config = dict(
    n_layer=15,
    d_model=256,
    n_head=8,
    n_kv_head=2,
    head_dim=32,
    d_mlp=512,
    vocab_size=11359,
    activation='swiglu',
    norm='rmsnorm',
    norm_place='pre',
    norm_eps=1e-06,
    positions='rope',
    rope_base=10000.0,
    rope_fraction=0.75,
    qk_norm=True,
    attn_scale=0.177,
    bias='none',
    tie_embeddings=False,
    parallel_block=False,
    init='normal',
    init_std_qkv=0.0195,
    init_std_o=0.0195,
    init_std_up=0.0195,
    init_std_down=0.0,
    optimizer='muon_variant',
    lr=0.00177,
    lr_mult_qkv=0.7,
    lr_mult_down=1.5,
    beta1=0.9,
    lr_head=0.00415,
    warmup_steps=0,
    schedule='wsd',
    decay_fraction=1.0,
    decay_shape='linear',
    final_lr_fraction=0.05,
    batch_tokens=[32768, 65536, 98304],
    seq_len=1024,
    doc_mask=False,
    train_tokens=688200000,
    steps=11815,
    dataset='wikipedia_en',
)
Each number is 128 + 32 x the weight over its row's rms, rounded and kept within 0 to 255. Layers, rows and columns count from 0. Numbers have three digits each. The size before them is the row's rms in percent of the matrix's.

# gate: layer 5 MLP gate, 512x256, rms 0.0906, rows 107-141, columns 128-255
# up: layer 5 MLP up, 512x256, rms 0.0876, rows 107-141, columns 128-255
# down: layer 5 MLP down (transposed), 512x256, rms 0.127, rows 107-141, columns 128-255
gate107 098:116153134123163090164146115140173186115140046133119156148139135194142106119146111163160121141126127084112138125172090108212109096105154113127141093087124108154098126103098157134120157124146205125095093123147139133212090168127098138100119165152170108159083118130111109158152099138128094088089150108100137081139136106116172175123114172099138140140124096084176170144086143093067102177170
up107 097:191164162127124165129132127181122109141127195092082133131067122117114137132163122159071148133170197131094133134061182145128162090141148137127196115181147205145101121148137143102110115166129119099139114119126111137119131160101145118103135081121140100091165100160083084166154114166065114156130188113170114115140082151146142112174124116187101156093042112119176065188167162194120125145165
down107 101:099129201166089117121120142140196096062085145096140097044093125076085182105141167152107122127151148215084171101144127125046128132172100154101160176079128116124197122125134122108098191138161150104144171196087107137090065106122136089150138167090161129067161102137151108081138127093126109118091118125167123120109139160082128056166142105129136183098126099145114095145143101180160161125163
gate108 096:071119112158104116135074160129165142149152088160165149212107167135182151154132177217132187122094129165098165158098143109128175151125131147148102142157113107138119075164166129151086097156061102138135132074108096168093094092123157152127129138124153147045181160177121113105151129167137104148163144065141148108114139138114071150098109077173084160102089212098120067155166145125116137089110
up108 097:048138189177121122122156135084121159130092120180157159185139166107147193104107139158115171089133151112152176134065109088122141135131118132118134156134140117127075120144075172134094147124143148117121105117104174170093106119124110126198128153100176088086157104121187102140146132151167147177159152104139126063136145152085135141093169136099101150098131163133120107064116094141104131112106
down108 094:139113183114085100064117137141083116149086138099170147164169122126101149154099102101108139101147147160105157118094052128138127142129140120082122111125148151128116185148086129150115107150189131125151139120165119136140167176091153157178101126095198139149121152108134191148128123093088161153125114175147108163123122146136176094172145178163160139199092131116139014115128137104187110080154
gate109 100:141171152066133120169090122062088145107102153148123067136121134179111111125165077145119181071087122118115081166092129083165079133195109142097209140124130132125103121116137151213128113102128128126142115137181156129122083111068182194138112105141173121113126178107096111137130130129145157096122133156083090185097141133182109115154120118136180111081081084160135151134125109172095184104065
up109 099:068149116077049142174146075130204117179144097171130139150147041133096134154128141125120131126089129127093111138093126115102157115199124117165160043096115119080115190093137156119128087140152102182122139109154140142170155079127164112135106127134119058136128111123020138194130127119183109076222135100113144129122108085173119088135136155160103103121066139097048122134146153158122102081179
down109 101:145115187119135112159107131160102128142115096170107193126102152180094114127151115107116091138106113135098075107171171116101108085088075115105162112165163079137062146138167152154104162097148172136077167103109103135160072162152145146117167073110148111075032110142160149144162118155082133133069118178160128166093129142132162111077112149155118091175122105091093135123148155178091114160121
gate110 101:141187133165128147100168106137157115141082168192143048158115079175094092103110109169157105169104066100138086126140121124152167097145082124138145102105100120111115207119176091152192055115090158104129105128099126138088067141118126077158119120121162109099138114176193081106157122120109081158150136127093063142135114114058120145143097130177131135138101115100136189123085152162196127093163
up110 105:156158108138142114166101147102117100139134152203114125193121147125106152145171142128099159139112154086146135138127122194173119174074116165154181107172087072108062106113112084141112143132151072121123109119168121128147154146152167137098085136109095111132128148088047140095118111111181180103184088072111142156147081091163164101096144119162170047167150118134116110165155095057146074125151
down110 104:163115148150115166153114128095179083134035106062161085108131117134121103132136192186161150116169119107132155076087122134077199142161120126170152208098128129093128124124132168142171137099163120160113175094132109082107056101098076144147163112082134156072090122180179132089135119153107125125116163136101068125127163177100113054117167100137126114069091078128110154100106123162130160108161
gate111 091:189094114095089138111119139167096148105134131076099169138146101098090101131134080074129090116151212124133086112098107108152110087079157158124173119157157091138154114089114078140112131134122148143114130163192082118115111132122127142157114121145120134139212136178176139143068163137077153085143090156150139167070143116149110107110109079154063152153038182165083130121097134145170147137136
up111 104:117091136169161118136134104098137119096139146141086109154148115138113116118150076184096141078135147173105098086179145123147141083128137111184128149126092146117142118162117124156145120168087139186075089095132168169130053117128227113169170140114142169118189115140137147115188149111120114142106147120146116119165167107132165106131091092119107087110142079120195162098071154122137124127124
down111 098:151064181120154161108079123155124207102109126132098119127181152128119144141152047141121157105115084163108097071196138103138138108186129127166125107196089139062103094154127098049114113121085089149090152135142119105100102126179214096080084172143130146103146112126107121084125136166124150116137126111228124183124155098140182145110110125127129100101187097130207070129130167126107169155120
gate112 104:117108145141130159093115130164110157136114148091115123111066131087098164158106072120192159183121083126103152092092138183084146083100173085137123100162153176154156152110136104093117166116153145127096097149138137102162077095150108115135107139113128098068117125063111178160156127167146093089100128109186132112106174153155102135120216170165166068106128151129105121109049134132129118135153
up112 100:144077155161116096125128196165139099104100129106090154172091192146164134143161107165105089145120126168102145140158083154154096130088117171126092146150125141116103083136039106116135132152124133164103112162100162159131106152168127165113129101165075111082128107151113091160118124128078101167144093139155155126142092169137147111110152086092110111075156150108183060142104126189073175181176
down112 096:120175130130127115051127086163149094108136075126092081165072147180171103090099156103151092085156096135136134107118132108198174136151150126145109189175166161070158111177160095171157193132145126164169150061104131108124096127170120159135087186117139115184141141137080128137134139148133077114170151144233144154174109108095102072136122087158121162149109206120160136089124130138136091133127
gate113 100:121185157113119141146115086097134101096124133114163117126153114153159090106097039115097091115121156101107118113162162121081098147143182095094110163131104154175122125098104160055130062127131097132147140142166166105088139067179159161117109128147190153142089095124162083102188116079123142076098159114094107093105104137145131157133139062172088149188206146168193099115117119152112119178168
up113 102:086054135197114167131112128158115148085100122119109229116089108145067145183119126155087151129162143152167116152144113169157139158112174110113135102128119126093098166151142117167145119157135096084099100175144131109106059087150082137170154097113223120090140135085114151173105150098133122139088172143089155144116116170111121130147147140148104121120159117081105097112079127117131100160185
down113 102:129118135082175128154130190096181098154172132142196081121137180123129121040080107059109107180079132115046149078106112093119105131086151163107120160152123161132138185149124153136117115118123214188196121131134135127132108127167158149108129107141117186101109144152121083182152090114111178159196141130171106106162103097165136158108143105098210154127138141108120069167126160122154120113121
gate114 096:182088097106178127139090127086161161095062162145067119130114100041144119183117145097154113044135107088123099133106139128132102126094141096138088174106134124098098164090128147140137143167186134105155156119133148135142104116173157130137176114095147094106139117156114162094093145117158148147145114142118154168072103083159150121037169105199122072138109142148100141098138160166134103100134
up114 100:117168086197145117154213154137092170162083134119139120127131168126069192113089144128111169166104147119166181124094171147153166179066135158124064140079148148102185090111165113153160132129124154167120138177116081118138158091149146144066047155085201137078151112113187156172160134123122115145158145155113098168126120093060127174152149153090162174103096123112103137103145056117115103182164
down114 101:210151098068166170136155123205129140137115077109131095090185137163105132126083121118121169192143141158090113107164157108147142137099106228184083079119115135127107111086128119185092137166148166089127092126185120056158147167114165157154098179081107132137145200184190090092127056147174076151099124108134059148140149123125118172141101118085105163121150159116146089118131054073112022124150
gate115 103:141192138142194074141090082079166092072125129147091124143158113123106168159106079107089142101050134145171175128125118123130143144143100136136143141155085149076142120081171021169145128137175138111117114158143156150090070156146093160159126143113120097146176116147128128076111132125062158062139141077166128081074133097089069118100148041129119106126125131095141131066123126134096100135136
up115 096:087163087131148143100113117188138115108098128097144129166183156137084088176095136110137139125121116131102134122081120147095137057162106118124108161195189150112103146104161120149104081080165074127120106135189084118158110171111131108160114152116123103090126122164122070099143154101180119135202089192102104161093120072140045141162140106100103112160093140097103124136158133071152134195140
down115 096:135148121115141161167169132122176157113162170123071077128088175126114140104169202163080110147156110099183120133116153136121098153092130147183084154113134126120135136107053169132126140151060138152094098151169129067086146057092141120165131126125169100130097134120159126104087108109125124168156116188127117086158119107158161163151093114142156176134179142147119138114135063080149142104125
gate116 102:200204158165150112106186109126128085149108136125097142208107147077109081148155072175144147156158125117069160099139141141144110134113134107163162125115133077124143099103124172159166074125176161106083131112138117158128098137140127095085111162080128080142147091115090173080120173140151136129121101148176115120132143141206141113075092100126039094117105136135184143148114120141165081139187
up116 109:089089161122050122160165131109135126136120113123071161123128153099154203126122134130118075113117126138114113156131113057111155120151089130143165215171104122121138143153119194149153192142090144127154108110136198129134150120091074143136110103135104063077113187100150124133135111130169146135118176199128115122113159117117155117121165121109084104143123134110099131103129116075176141149121
down116 106:114167151076145135133155133129115168105139165111151224212095174134131133138159124105146058142153117009078110116089157113096148134101099141136151119107135155128116134179100129124107066066156117071139162106085144111156136156189099093149125156163119062134093063112157131079102122142203186161119143152215104128179184175130187147129146118155093158138133138121109063132121151122075083163154
gate117 099:150166153121096161135120160133078115149114118158119106066181134149130181097147113145149110102105098158119082181190087109133092115140144167059149145112138108128207151143070142139167091084146137159153118173137115106113099126071108136166070078099086053133195105175108099126098114125166192140096119149132148201150070102128130141119120151183072149139098149103171135105122121139133150172108
up117 096:171115195106130136102120108132178131180130134092113083183127151136112213118164121110127094089107069167159086128095122107153161158178151129060116132110140110127154134185063140089162064118158170117110092164122173167083061079152155161161099086105109165134124097111145126074179094130108145156158094119099195080139127151091065189150127127137110156114139150085098129067136121105125133149069
down117 098:098142166104098117162101126121132150106131109167212157183093101173161121135160122102161111104141169088120159145121076118131132156096110118144117158135147130139110119195121140185187128123128098108119101151185161148125118105124132096107144123064121179081153130157124150129106087178153140177181118139053146148150103106124179153124064120126088166110124129111108183140046123041142195079104
gate118 102:092057116150192102104150117114162154106180156117164127171113162210147122150098178155147177146117131137129108109140083120117167051122066136169164109103149084100121137169144120181108131101134118175138095169093132158135071161141119089127133151142162144183167163117151145121079134095109098083111139172164028139080149134152134105129110100157149182180138154045133098155078181160141054119127
up118 104:101109158183152085113134115147112110123116061162104118142076143166111138114151115120082145106104137145148138123076113125134140150110100108152130102156135078127121131165116115120064113121162132170078083174094142034140118107092090123078059145143159168094160117164158211103138097135033123112117189150089142115105156111155130135145083129175151068162057123149089171098115182085186098172129
down118 097:151174161091204127117078123092140137119126134130159114146106114115170094196085105137123122167144148153150140146103162125147116148205135137162170186092111138083163134172173079142143113171114107132147142184089080028099133171104140111095098114109121162134152168148096104092156108161115130108081067109131090121118156120066116165106160120086094104137154157172106121090068169135137128101149
gate119 102:172076051119077049125109166115116148172125101159131165137123105125100097103124141117103156132177114102148129103124162107141143189094162101127107116124094124200094161135087111163120106084093170104107164136138100064110088173120125184079128133112141143076115122083115144128125140150048141124102191108128082103160115209080177108126117080096151102136170112141088186105149069170132118151071
up119 096:134181095179140140151172129090114160131141164128092139146110112125095137088124105103093110162108106070135111105195140102150136152081149103192071158082124126108139105115114088136169129154127141160136150141110116165129167160156080176129155136119232119116119186134165155136084168048091177039118121093102151142063118123098168134170120141163125138086149139123089146150136135112116076158109
down119 101:161138123123194116125122103159097166157142169199156147127091163152132152086104081132141096149080147167136101186052102059174141150143130178134155091051167149093086144180150121145223149109105164091192096135120129089158147085103122115129199107131098142074166141151130166147121148114150089106092096093124128104143086133061134147140200155101128149154115117204143092135087156143127130187141
gate120 101:124083053096133101120146145115179125121148139118139110075140024082168122136130108080154098103143177081123151142164096104130144170153169145112127106179145068166087112094124123145106153087128134088102121119132090126194038096154118122162088136105165081102123107101138149135165090163125155080228094108130090146144166122133085146113154105177147112130029122122166108136124147099095135111091
up120 099:162108184152127138068048214100077169167208089163139126145155166146078148111060172140188114151153139143165125123117148128116089159093061134153142137170189146136109130136123091100104188106119127079112098092179149145161145151132092116076125093139099116122127121125100150180090137125127113137118142116113113114092120133116130078207186112153121160119118147168092079126180109138146183111104
down120 105:098143142071121107105135132137179201140126153110106175141085132150125162142152109101091126156146138151087171168056141112108062140136137135162127117151087159102117113160160171107190109147148193134131141135137157176093113110130163186142122170127136178128131157088141133088101107181118121178085201140113126109135148108153148130133009152113086140119162132144081197107157158160120109183119
gate121 099:158149089099053064132139120107096156085159129171029169158089121083161148127076111104116137079114176058087031141117082149146146167116126134122126177124166171177107106125106119106086101102103100130149097209097112162149087125128134133117148108141136154115126146125124054097178185062139122132172150033147133147111121190133087126069116139141113121106147128101108114115159145131133135120131
up121 097:164148095128122166136134172099134162132148152137158201167153134123080135132099152129161121166181140118166113099083119101098137136079054082132099105061146161142195118133124126121183128164182168056101117118114164107143114086134056103105122106180123142117123121156052154129082193145099101076171116102141123081148148068122112133141168139147152091112133145102151122097148143124123082171160
down121 097:100102123179077086152106101102093126137119134100127163138158138106090085086141155107157073135171090086112095084057120112090182137102084149163088110086137089126192087152088121165126155155097091132117168164151110084134182126153090131138128129101104111068102110127123176189080161079145146134108119130159178055136185118108080175098142160122111164120143101161133190138184108134138085124157
gate122 107:191135114183123062134143144158111138171126156125162103099144131069146099140073137100141178052124154083094084144129179074123158176087176138150060164101167126164127112094105159151122143147125123163161147199130132070140143137095095142166127143075095124112116145152169115183127122139102111069158120132044129103062152120123112088081113152072150122151060091133098037136136188116156124113106
up122 099:136087105162116130122094169118132131138159125111195148089109143132108157120087088102107096092122105097114145069108127124160097121067172153137143093145194169078121139136078108084160140152078107108120165106141084091157122121200119128148180174116123135093127172136095167151082103101164156124125101060136131140128106142088087077086105118213116186110076122188128157100121121191142158097190
down122 099:136128120141154137141137121077127184090167136092105207136073116129143121102125095112121129125106146130195145110081107128170074126143076146110124101139077137133100145123158127100096158073111134119090102135102063154159174162161152157137142128118132177158136162123154107142123126154117138118057131149129136103140168155175122152129119148139161113088136165046110157177163042133157032167147
gate123 094:064113133140127128110170163085049177177128103137135171188145102103132105151113136125123112144128115091174128094147066125115119120204150079132101157134129097129146132156119188214115035121091171111107124123089136092110129094085141107088147151111116123125148154154124092126097157089121132118130165116126105130152081093108083088120061116112125097101201114105137174154142102158157132111115
up123 101:121159175118154101132181133132172110152141150089109153112158174166107060173128159130090124121126115104065145132132128139057105104157155102135096061150129147107102087141138118092141168077161185111100137129091160097110107115174142107132119139141103126118169174082099121082121120086075118073112112152100184133149096050157144165137064097113150154129121067118082102100121117150226128114129
down123 103:073097145137152155175100082149136166145153144119095199126143110120160127173154129135099157110121106155063156082129169152046115077131107115107109118185152179063096114139144090177103168106206132145140138166130161113109040135120183159117095128117106134147058120128144112097125094123132163133115120103103098129111135069145108139079121125153096146115128132164204129067096052122186152107090
gate124 099:149129116147142149084128131126143097159162124130142116106080139150104132141087115136122126107122124142120118128156086158112128132101115146074138135106118138167154077132118014133148169164109097101084194197094171105116039166128105103102219129112156130168159085062126116157121111117124156146158074140121122187130164089142114092068213092142124084100127077138133157190159093153072140116141
up124 100:139118174141064176251096130142129177129118131164097090168114118135187147109169142108095181114098157118173219166105155101143133129142154154065146146126097143096146130139156097096145145073111146103156060103125135108138126104131164151091180140140110159117087132150141116117119121136069159163138147098100101074085057120149110132232129102116138156133129115080125116100183111131136125160136
down124 102:131141151161156125197111161073143138120126164124092090087133146145116117087118147126150145096149165121157177147125154110134163093093076151098106123155073116138187097167124091048190174059121090151150087119099087106119112139081114113091135083152120177160158131159108126132174171144143138146204122124203173128042095113194131175116115126064107171160104119169111146111156130139132050142156
gate125 104:153095124115124143126123146149148131090153126197208121132125152109133138110076108116163127070128064158143135186106124147172159078148127134073116116170135121091126173102120122140115144139131110136104141154122109175161122134130205215120192110057117174139079128146143131180113119142121118142170177100148116149159131137138184144161086135078144099160121100139124175161143135193144185124118
up125 099:101215137056071138156145160148177156166144156083114114086132107152131133196123057099109119076142147159118088120084144108161114132122095110104111096143100164140161108165069187175094127130136104066131181158146101102113123179138097097180113132101121111175163119151102151102152162150131106121136127091121100146165198170128144185112125042123140106184052154099114093145129160075135154075073
down125 099:167144169126109146126145135132165158179103111106139139159104128135125108132166132112102156114128124149097114094086109167205165095112121090105149157086171112088131186098133139190164153116168158172128149173159142058131198149128106100141125062174118128082110086108151179055132119093124096161149144103093121119125133156155071082157186108157098116166105181136103105126093140102082158174163
gate126 100:135165140155105140184144104124098117125135184048111063140099125099138119104133144161169100107122111112117140161147131099083169123130111129203177115180129198070138179073121092065158137196118131153137112117147115129146148156071137124114125088125155091100125163168152096175147104144104109091112160187087157162091149156122124159124109129078120142152209094101150161174134098133122149157154
up126 100:100173115161113118111115100093117148167152149184143117149164130148113128093158155097199230128128145166216102105191212116189182133136178126134093133141179129092210074110130133133184144155076108154159128081110100106140130116141074120150126130161141111151134124149107093185097097152117114131138088116184134166135086189107197144185093129159106107108120178095106050119068210130130159145157
down126 102:147126197128124155105116184126120124126153174191127161156107173179159202136125134111064099134111164148134155133117123159118141161114127057136180142132170083156094108155172157131110102113180101147166153102193103123143089124110161117158140113162075194160078091148119186092096094127146196157151089113145111148105101195130118150096150134156125135147147157158135203112152050129122148127123
gate127 099:167184123095092104100186100117120085120099109162083114145127082151103145099122070124080086110248134129131157148124127146137088058148122138150137106177104070149130109097168174135138161141078132080111133096064077181114111147152080118122141138207088200146148116130130047108102162073113127112165182194071132100098105123139106130150102153137089136146136122105121122154134086138145131134130
up127 100:106143159133143182161163114101097150119137148118099115109156199128109127103081146098126166105085104156110152153118162080166141136112139111065151075097173166094151138147114133141140074150126101143149121162134101142124125143114112135108076179107115126142141157115047166126114135137169146166191207137138136184080108088154082138083099056162137127115104129154119113143082142138071137115069
down127 100:178125128126105112096152172146133067170118170091172084067121178148132090104158145149136150065093189119110101094091095099159110094135148097172112183033091115111180141108099177125174123116162115114123096168121125152089116167127104205112090099162137159129086069149068138078087064143132179089165113131121144148107082124097144129155128124092154144162167084184083163109116114183129219106087
gate128 103:134097082077146138116138166155132163112130098114121165108104107137074083057163157146094171091100126140088076121157050175120201161121159174148105152133151158111178084089108213140102149152139092061114138133182164155088099099169094080133112150132162073162108118128139106099181163113126123176093119114095085160189118131119150102065134103134102117182135167102073101140181115158056107073132
up128 100:155147060147117103086157162112156118141145092137134121161116140061134076117175132101157218131139117147091132146188120154088144121086173148055129053088115067075156092089096083119109163130177122068143151119154108146118130150115127155159111119123146085157041069130089237151075138173150089123092139127114131152126094079187144092125119152165138072156145145113091122116149125069137100126158
down128 095:113136113106134087124116111165119178136158128166093102084185140149138149095085139093128124127129086111143094119091122126111148153087142094119083160098186135107169071131145183102125093128122091110077114143127114117145128129131130175167147160165141127126066125149121117186126146126154170131116115091167143152099153077073157182172200149108171101124132153122064145057119175114156143044154
gate129 099:148121156165170121096135074136162097129151123101130125108141089124155111128171071151122131117058136162103097129101152089175108106126152070143103155119145133059088135139143145128105140094130140138125138069180129120126157170139137124122150125114147146096093123067172144133164090129092091081149090168165162135209173154193139164157121206143117093126121079163127121118138173102153138199118
up129 102:154119197127088143161141086083122137163151161138148089087152119086149132141123089128118075107139117131063077095160099061125166192109150112152104136144153108149120142148149104177138125106129105092103096147119159118159098137182169094143112139151164114101129167097142109114160150083150102077169111117093166087105165114078074139194182143082157062102164057169117158226144111108234125145059
down129 099:106135146130141192103124172132114103103135056114112122196178109136104065097159144152147101145144133179110190148076116170091178056155124149129108094068142116145155144173127108082129176112120154173135137128123091131101172111123164154058095120134063109116116126163140160137093123173067140133086104162127111125127148167232143113134161114150048181135130091103064185133148090152118088107149
gate130 104:111144124099085124043113139117172110191100098177147130108137138064128124135092112151055082163132138083182133108196164115131122171097121115150119096191166135151121113066124136142106150096125145132109147143130107079144139152118133129068173130178095140124115135150105165151063149082142169103099176106149157076191129100127168127057190090106170091138135125155106127130154172133051164084099
up130 102:127170157112078143154083146144114157101136112182119125110122075094105152118107062122133088192083183112123121145090062166105150162165096158088099087187125168100150061138108150127119082105112188122134113135150124112149023157157147144169098133114098137083173090184098158122136098084149123144054155132144097124158128153171123119050111118133115111144133170187121174129083129117067108155092
down130 105:121148138094146093167124177181117139129063125119132122132134129118141083115118165190109111081115153114105156127125094130077101154177147174113171053119104164127109119133145126075152140054120112117190157110091105137118175087105138123184171127120101095128115083138131137123172166141099154107096095124067096108126093146070143110102055155111093127117121120118199101115112139127132098135150
gate131 094:088110139105176131099072068133115114082119167102142098099162162201164143128115128168104164143130118077121130102135157127110100124164107111072141163144103136145141171171146130091098210137137119091122070139146137135155127138149102095106096125134142176139123166078079094176136149151166128150134107143132149072131134099152152153135199203137155102130163084121163151121115092089065135105118
up131 092:121118136095090133158135151172158112091139111117114167129090116077151165135069069127176127088184107162122155142099141090100109180147097135123110130124160128130106087151099128108120150095143147120140176106146048095143127104152126101152148138141150073131159218087093164077183173077131129142135086089084043114136179096153112146110102135200156118201189175125062150095109063134093186177098
down131 093:105058121115112096129067128127096093110161180178168150111151117108106138135099107126144094106114119163106047156126126093083080133159105131099086145110142154168131166157109157078213156084178093117120173089137156136129156173143127101152155127114139166131109162052062089109083169133098121155175095162140111048172193153087135134140125155187086127117109073168112155155130099125081073174087
gate132 100:170140123146167066129189139160113169108147123150128174144160158209100122060169143158106120076105128119000070131182077150183148127119116144129088095095187146113122106156157097158138115063171187154130141118095072079096106166112127115114140131197112163163132153127231167145118133065154103102098102145153115083117155127124110134110155149154115142167129140141147127151146116111141099122178
up132 098:168138124082081150089146151097134160141166168130104132107140124118095145137090147165158085109172104146162056099156136119248190144181091034121119189122127129150161102122132114134086136119183104187150179159071126116094110125176160064115085124100106180110137104144135183086144127111139141061132158181151147164140075101145160125140154119144107137113149133163184143123111113123139136131175
down132 098:119135109164146130143100155079080136143129175150160153156095108097194137071112175125153122130190133111180149084132161103151177118166138151163167111158166185109142129137112103068158080082084163179157099120113172141135151100133152121077113174113134136149108113143106080120088095193142107162104101135123124188178117176091153074114080141076079074096136143106127133124125185135119125150166
gate133 094:138096081101082173105126182186062099114062167228115182151127166147117170110143194155158135171034119149142111155151102088101187133129122134127134140098094093111116091089146143160138123116139108110122148120099058104054105172180132122111144071107118119122191110134067139095093111126079144120131056140148085163141108158109117128152099200113192088143110122072121095109136113137126213093101
up133 096:108154129103111121166124099151109157158169076117144046087128086108176085117086107103120105156088093140160120101119111063064103129091064093136132106150082187149153108193125179155113149135139163149148197149138092099118187131088203105153135151067157109105167132165141101122111131203121115133202140091159179091152184140139135167090095185126128184147120133110168212157089130122119102171092
down133 098:091143106121123139164037146138147100103146020165154081127141168129141159146159166154137106120130150083112143092135123116171119112123166111105091122165140190115139158090144089114124159133122129124160094163159144131132129141137135159123110108148176143100153062091137089113136178086106146134134141132125089078109133093139100178102105113119106081081118184110126243146104123096152085158074
gate134 098:135183088107099084133120142080085185168141123059094122105120093160101146118146129121114098120094136147145124150072130107087137111131109143075102111132114098172136118063141142112133137136058137158195127124064101170135133165181133147128112103145110093133123047202145106088134112127070104131150149132097144135186116096193100148135043078112116106177130143110117095147098137118107144141106
up134 103:168153104111114148085112132105209099106139157141132108089119146160137122117142159136079144138120110113114126139147161114092131100170097148092169069071086140163111085105159129065084205117152128099116094103168147113175126121111133137186087111080089133195080140122111136157073163160113127121104140161180120130099115070133166138130133095109159122192165116122108145057167061169135143172127
down134 105:064137088116128125201096128140138113158063066102161153141052141098170141134140130130167177104131085103139123126087105116090095164106145115110136090134141112102126160141114113181102130116081057204095143123083078137176112151117090098160143116119194134092160167168087075151146185089139104053096086104123113089162136101129121167134180087148097057123169117173084135171084135133104086123107
gate135 102:114139078143054140111129181107110122146124124153113061115120095095069173088131134127120137124127091185146145164108121168115144056156126143128145098137081076072091111134154150129174135106142082093151198110109063157160144116154055092144149108151091087108127130100046203133144131126124117113206110098066156069147088116153110077067087149159159088150119139158099109133161145131078075127145
up135 110:204183192139084127130129147156129167153089166099150109107099164113171126119048191109078159167168160134090161150106132134156108130166142184117126145092124143153165152133119115121060026138074152168145168209157137120128127117104149128217155108137183108120081160206171121134131157134184125142116153151120158091105147132191113153149126119149110136092160105151148155176096119150097182139123
down135 101:121103143135114143102168116149141158145128119156121143114150167020126126128122126073082119064112125133138098166177125142100113124179119102145154186170139102151143167102112126133141166116080137170110146065148116100108138155121030168092183117128079133052149082175134139192108040127171099098124121109147128139141112168167126088099185142158152140108157120128131141117094096111141145052164
gate136 103:183142145144121141105199123102167107129086159122097191150103122093152157141127099127086205105078115123123079153084060034114131105139147149112121128122106099125085134136163182030182106101152105082138109142089136099182104089157171129100077114183072148173087123091139100117112143079142090135107126100102096113105108148089139155140141111117118113097061124111151108117131109143114104119148
up136 106:084148139133133140118107088119131150154132148114090174161133151185095138140119130131134120108110105116100181124127104142115130106146140173091115137168140114098165162144121068184170151159112150126142097080179115146156064135136037152138110165148133122124120111134096128127094116168111122112085151130165151121136150158138117143076109110155195115186134073112119156100089147102121154146114
down136 101:125109113106154169141114127146077116119151127130184068129163148122094103074160106159124190112115109127113109171171150092192135161169093187106149156080129137157144064152132123099140168144120136161151155102095139211100139187137154148112106188107125113137122152058149091139152154160137095152187138144175077127147102115078170092148132092149115100153115146189140060165106140135134119117075
gate137 096:062091140141090107095149112130115122088086117100138154128125140074086221183197143117195077077127044154135103116146137074096073169105136104123154099148131137138128097109189197198126147145162164073108193114104098139136119126110123151115131139096088105146134150159167149129117127127128086141169109159123154128155107093176202163099107124149107095156117128150154164139085068141142178106100
up137 098:117119099083140098083170175171115111133198090097120132186048132106189062140139193112138137139155165121103136185100109152091166160134144164095082082073080124148063134079086097119134165150047131138125091134148211115090110092092134090168108077138156089136154132092143113126085132127141131159114157149127133139135104072153103141078114115129164058111069077188085123094092160140086123161125
down137 097:114085129131093121083110102086165118154094108168093099084137112156115163123132167108059171165136124082127110136180122130098121125121112158139148128059120093111165046140073105167095161120104167147075080128156081068131143084172175082109109058172100119140131103109065144122091131120153177151157157133169209155199140146081124165103143144100146189138123070084126144156137133106167093112069
gate138 098:047139157100156072119185132100132109183093138129217175129136121108096129123097145076092192113102110157159171108126090065095125116162171091123122138148149137151160184120132152131091103087103157161128124126167138139085097115145163083158167067175140210159095076169161054125113136098097118131125091081122094156109122166110104127083120134150152103125142081137118154157102114127183113166116
up138 102:125108126130139111097176088118116195131112052181192114080166064152116103142146074157116157129146167182131102096108114138196090180052151129121114118143078103127100113121111140114074104078131115144135146143115157135087108079107098070116152096158133153121123084118134118082130133114112118057154141126119115105130099167068118153159057128107137139175123186191169139156074044112173146151110
down138 102:141162171149156166103144122086139135125112084117151098125155077105139138137087121182078086164134076143182100161135151132125102104168155142147108147085103141092115102195137130149135157128087135152166109088073119163157123154097088074118148142114154102100135107122136162008136131170173126130090153147140125114137082116103117110138110121124140147121124161097184003098169120040077114139190
gate139 105:103085152115157081130175126146049055085132177139144090094112098128116147094149151138043135111128101139126058144094150142095145160130136074162130142123144153134134170140170152168190105110085068108158147164135101060097151148153162096120082095131114142168157188174151162113101099118149084150159123149114095108140153110221123083192178131133095082082129146095110204124207097134107130164125
up139 096:195152143084153176056147079155100115186093088109133104092148158161156134159147188155166105071125167126104091162140142152125105170065107094141102158124206159147136146090168168132125107084160115139134046146129092121093145141135112133116129177094128120150107111134116132132083131163118116196144134144141142103151134070187148109175144069167114117176151137157136129137148153143134122135160
down139 098:149198095145119144160107091125110182149146163096146147146135128131106127203125126086138157141195160143121144073166103197184132154082138109039154151131157120145080144133144122124138082120179170084102085071151111127127109100133150089128102122107140094100174064153151098117142177131167102057124131087125145210138154145166112157117039139112135126097147121078133093121061140121128203132124
gate140 099:102084095109119111109073135126133119056142061170115150179126075107176080135090092177149169106087095097186124098088119136182167109109090159160114083119136149129081114059103112103094131081084156086160104164096099186165134117171126168137118151087148140159134103151106084092177091131094116137133149146140112207103100124096136184103060044109118144102137147164168132115127119119145183098109
up140 099:118083097166106075101088160109127123167190066109166103168131127090142164124082112119119095173125147176121187108061144141133091169156198097097129118119185082169151130139156121130106166123114104068082133120119135118106159144054138087140177082100137125100093109123057135128123125178180142057124132122127067108137124127126083075126138139180096129094127149094125090096108096065139137108116
down140 099:145153062118076168094142148126134174120201163139098173156098193145154120144184065113131173158045134118108141131126146120105132076136089110130082130196169166118120094061169127098029102160160102081142123124085118096126159142089191094138134158109109082166122149107113081121155145130125208133142168074109124097126139104130111153157142085145151123108163170097152074102184146168131074155126
gate141 097:147137140097148112178135129155171062150085120153146125142098166075170115117147082150127191154075123114117127126112075080125161109153084111161155179140144135143150088088115154160128111123141159152099149150084101150155150148080149050114164133158115149161162097074080129122090155072095153199110153197162111098129133092208145172164170053121126102110148095131105129097142122149132057088136
up141 103:116100144117126149136117150112137086119162133076107159112129132171101118166131186123124174120096160106156154172182108144126063158228170129164141142141136164153137133144079123115060153187082154147166149169097106082098106143092174108170128141128105131122095165151113128141151151097128122146153116133131153133063194128086151118133128105118168132163124175139166085127184126144113091123127
down141 099:111150123139099162097176147137058091124080152190090116078115096069103076124137156087121093130144160160149101153127084157113097182161075111161126120126134159180113086094146111155185110124115135148097133108101142127169091145184107076124143155131186123141163204155080105104148165083144181130150152110131145082069146110170165138099144149150106142151180139137073150165187134117157102080148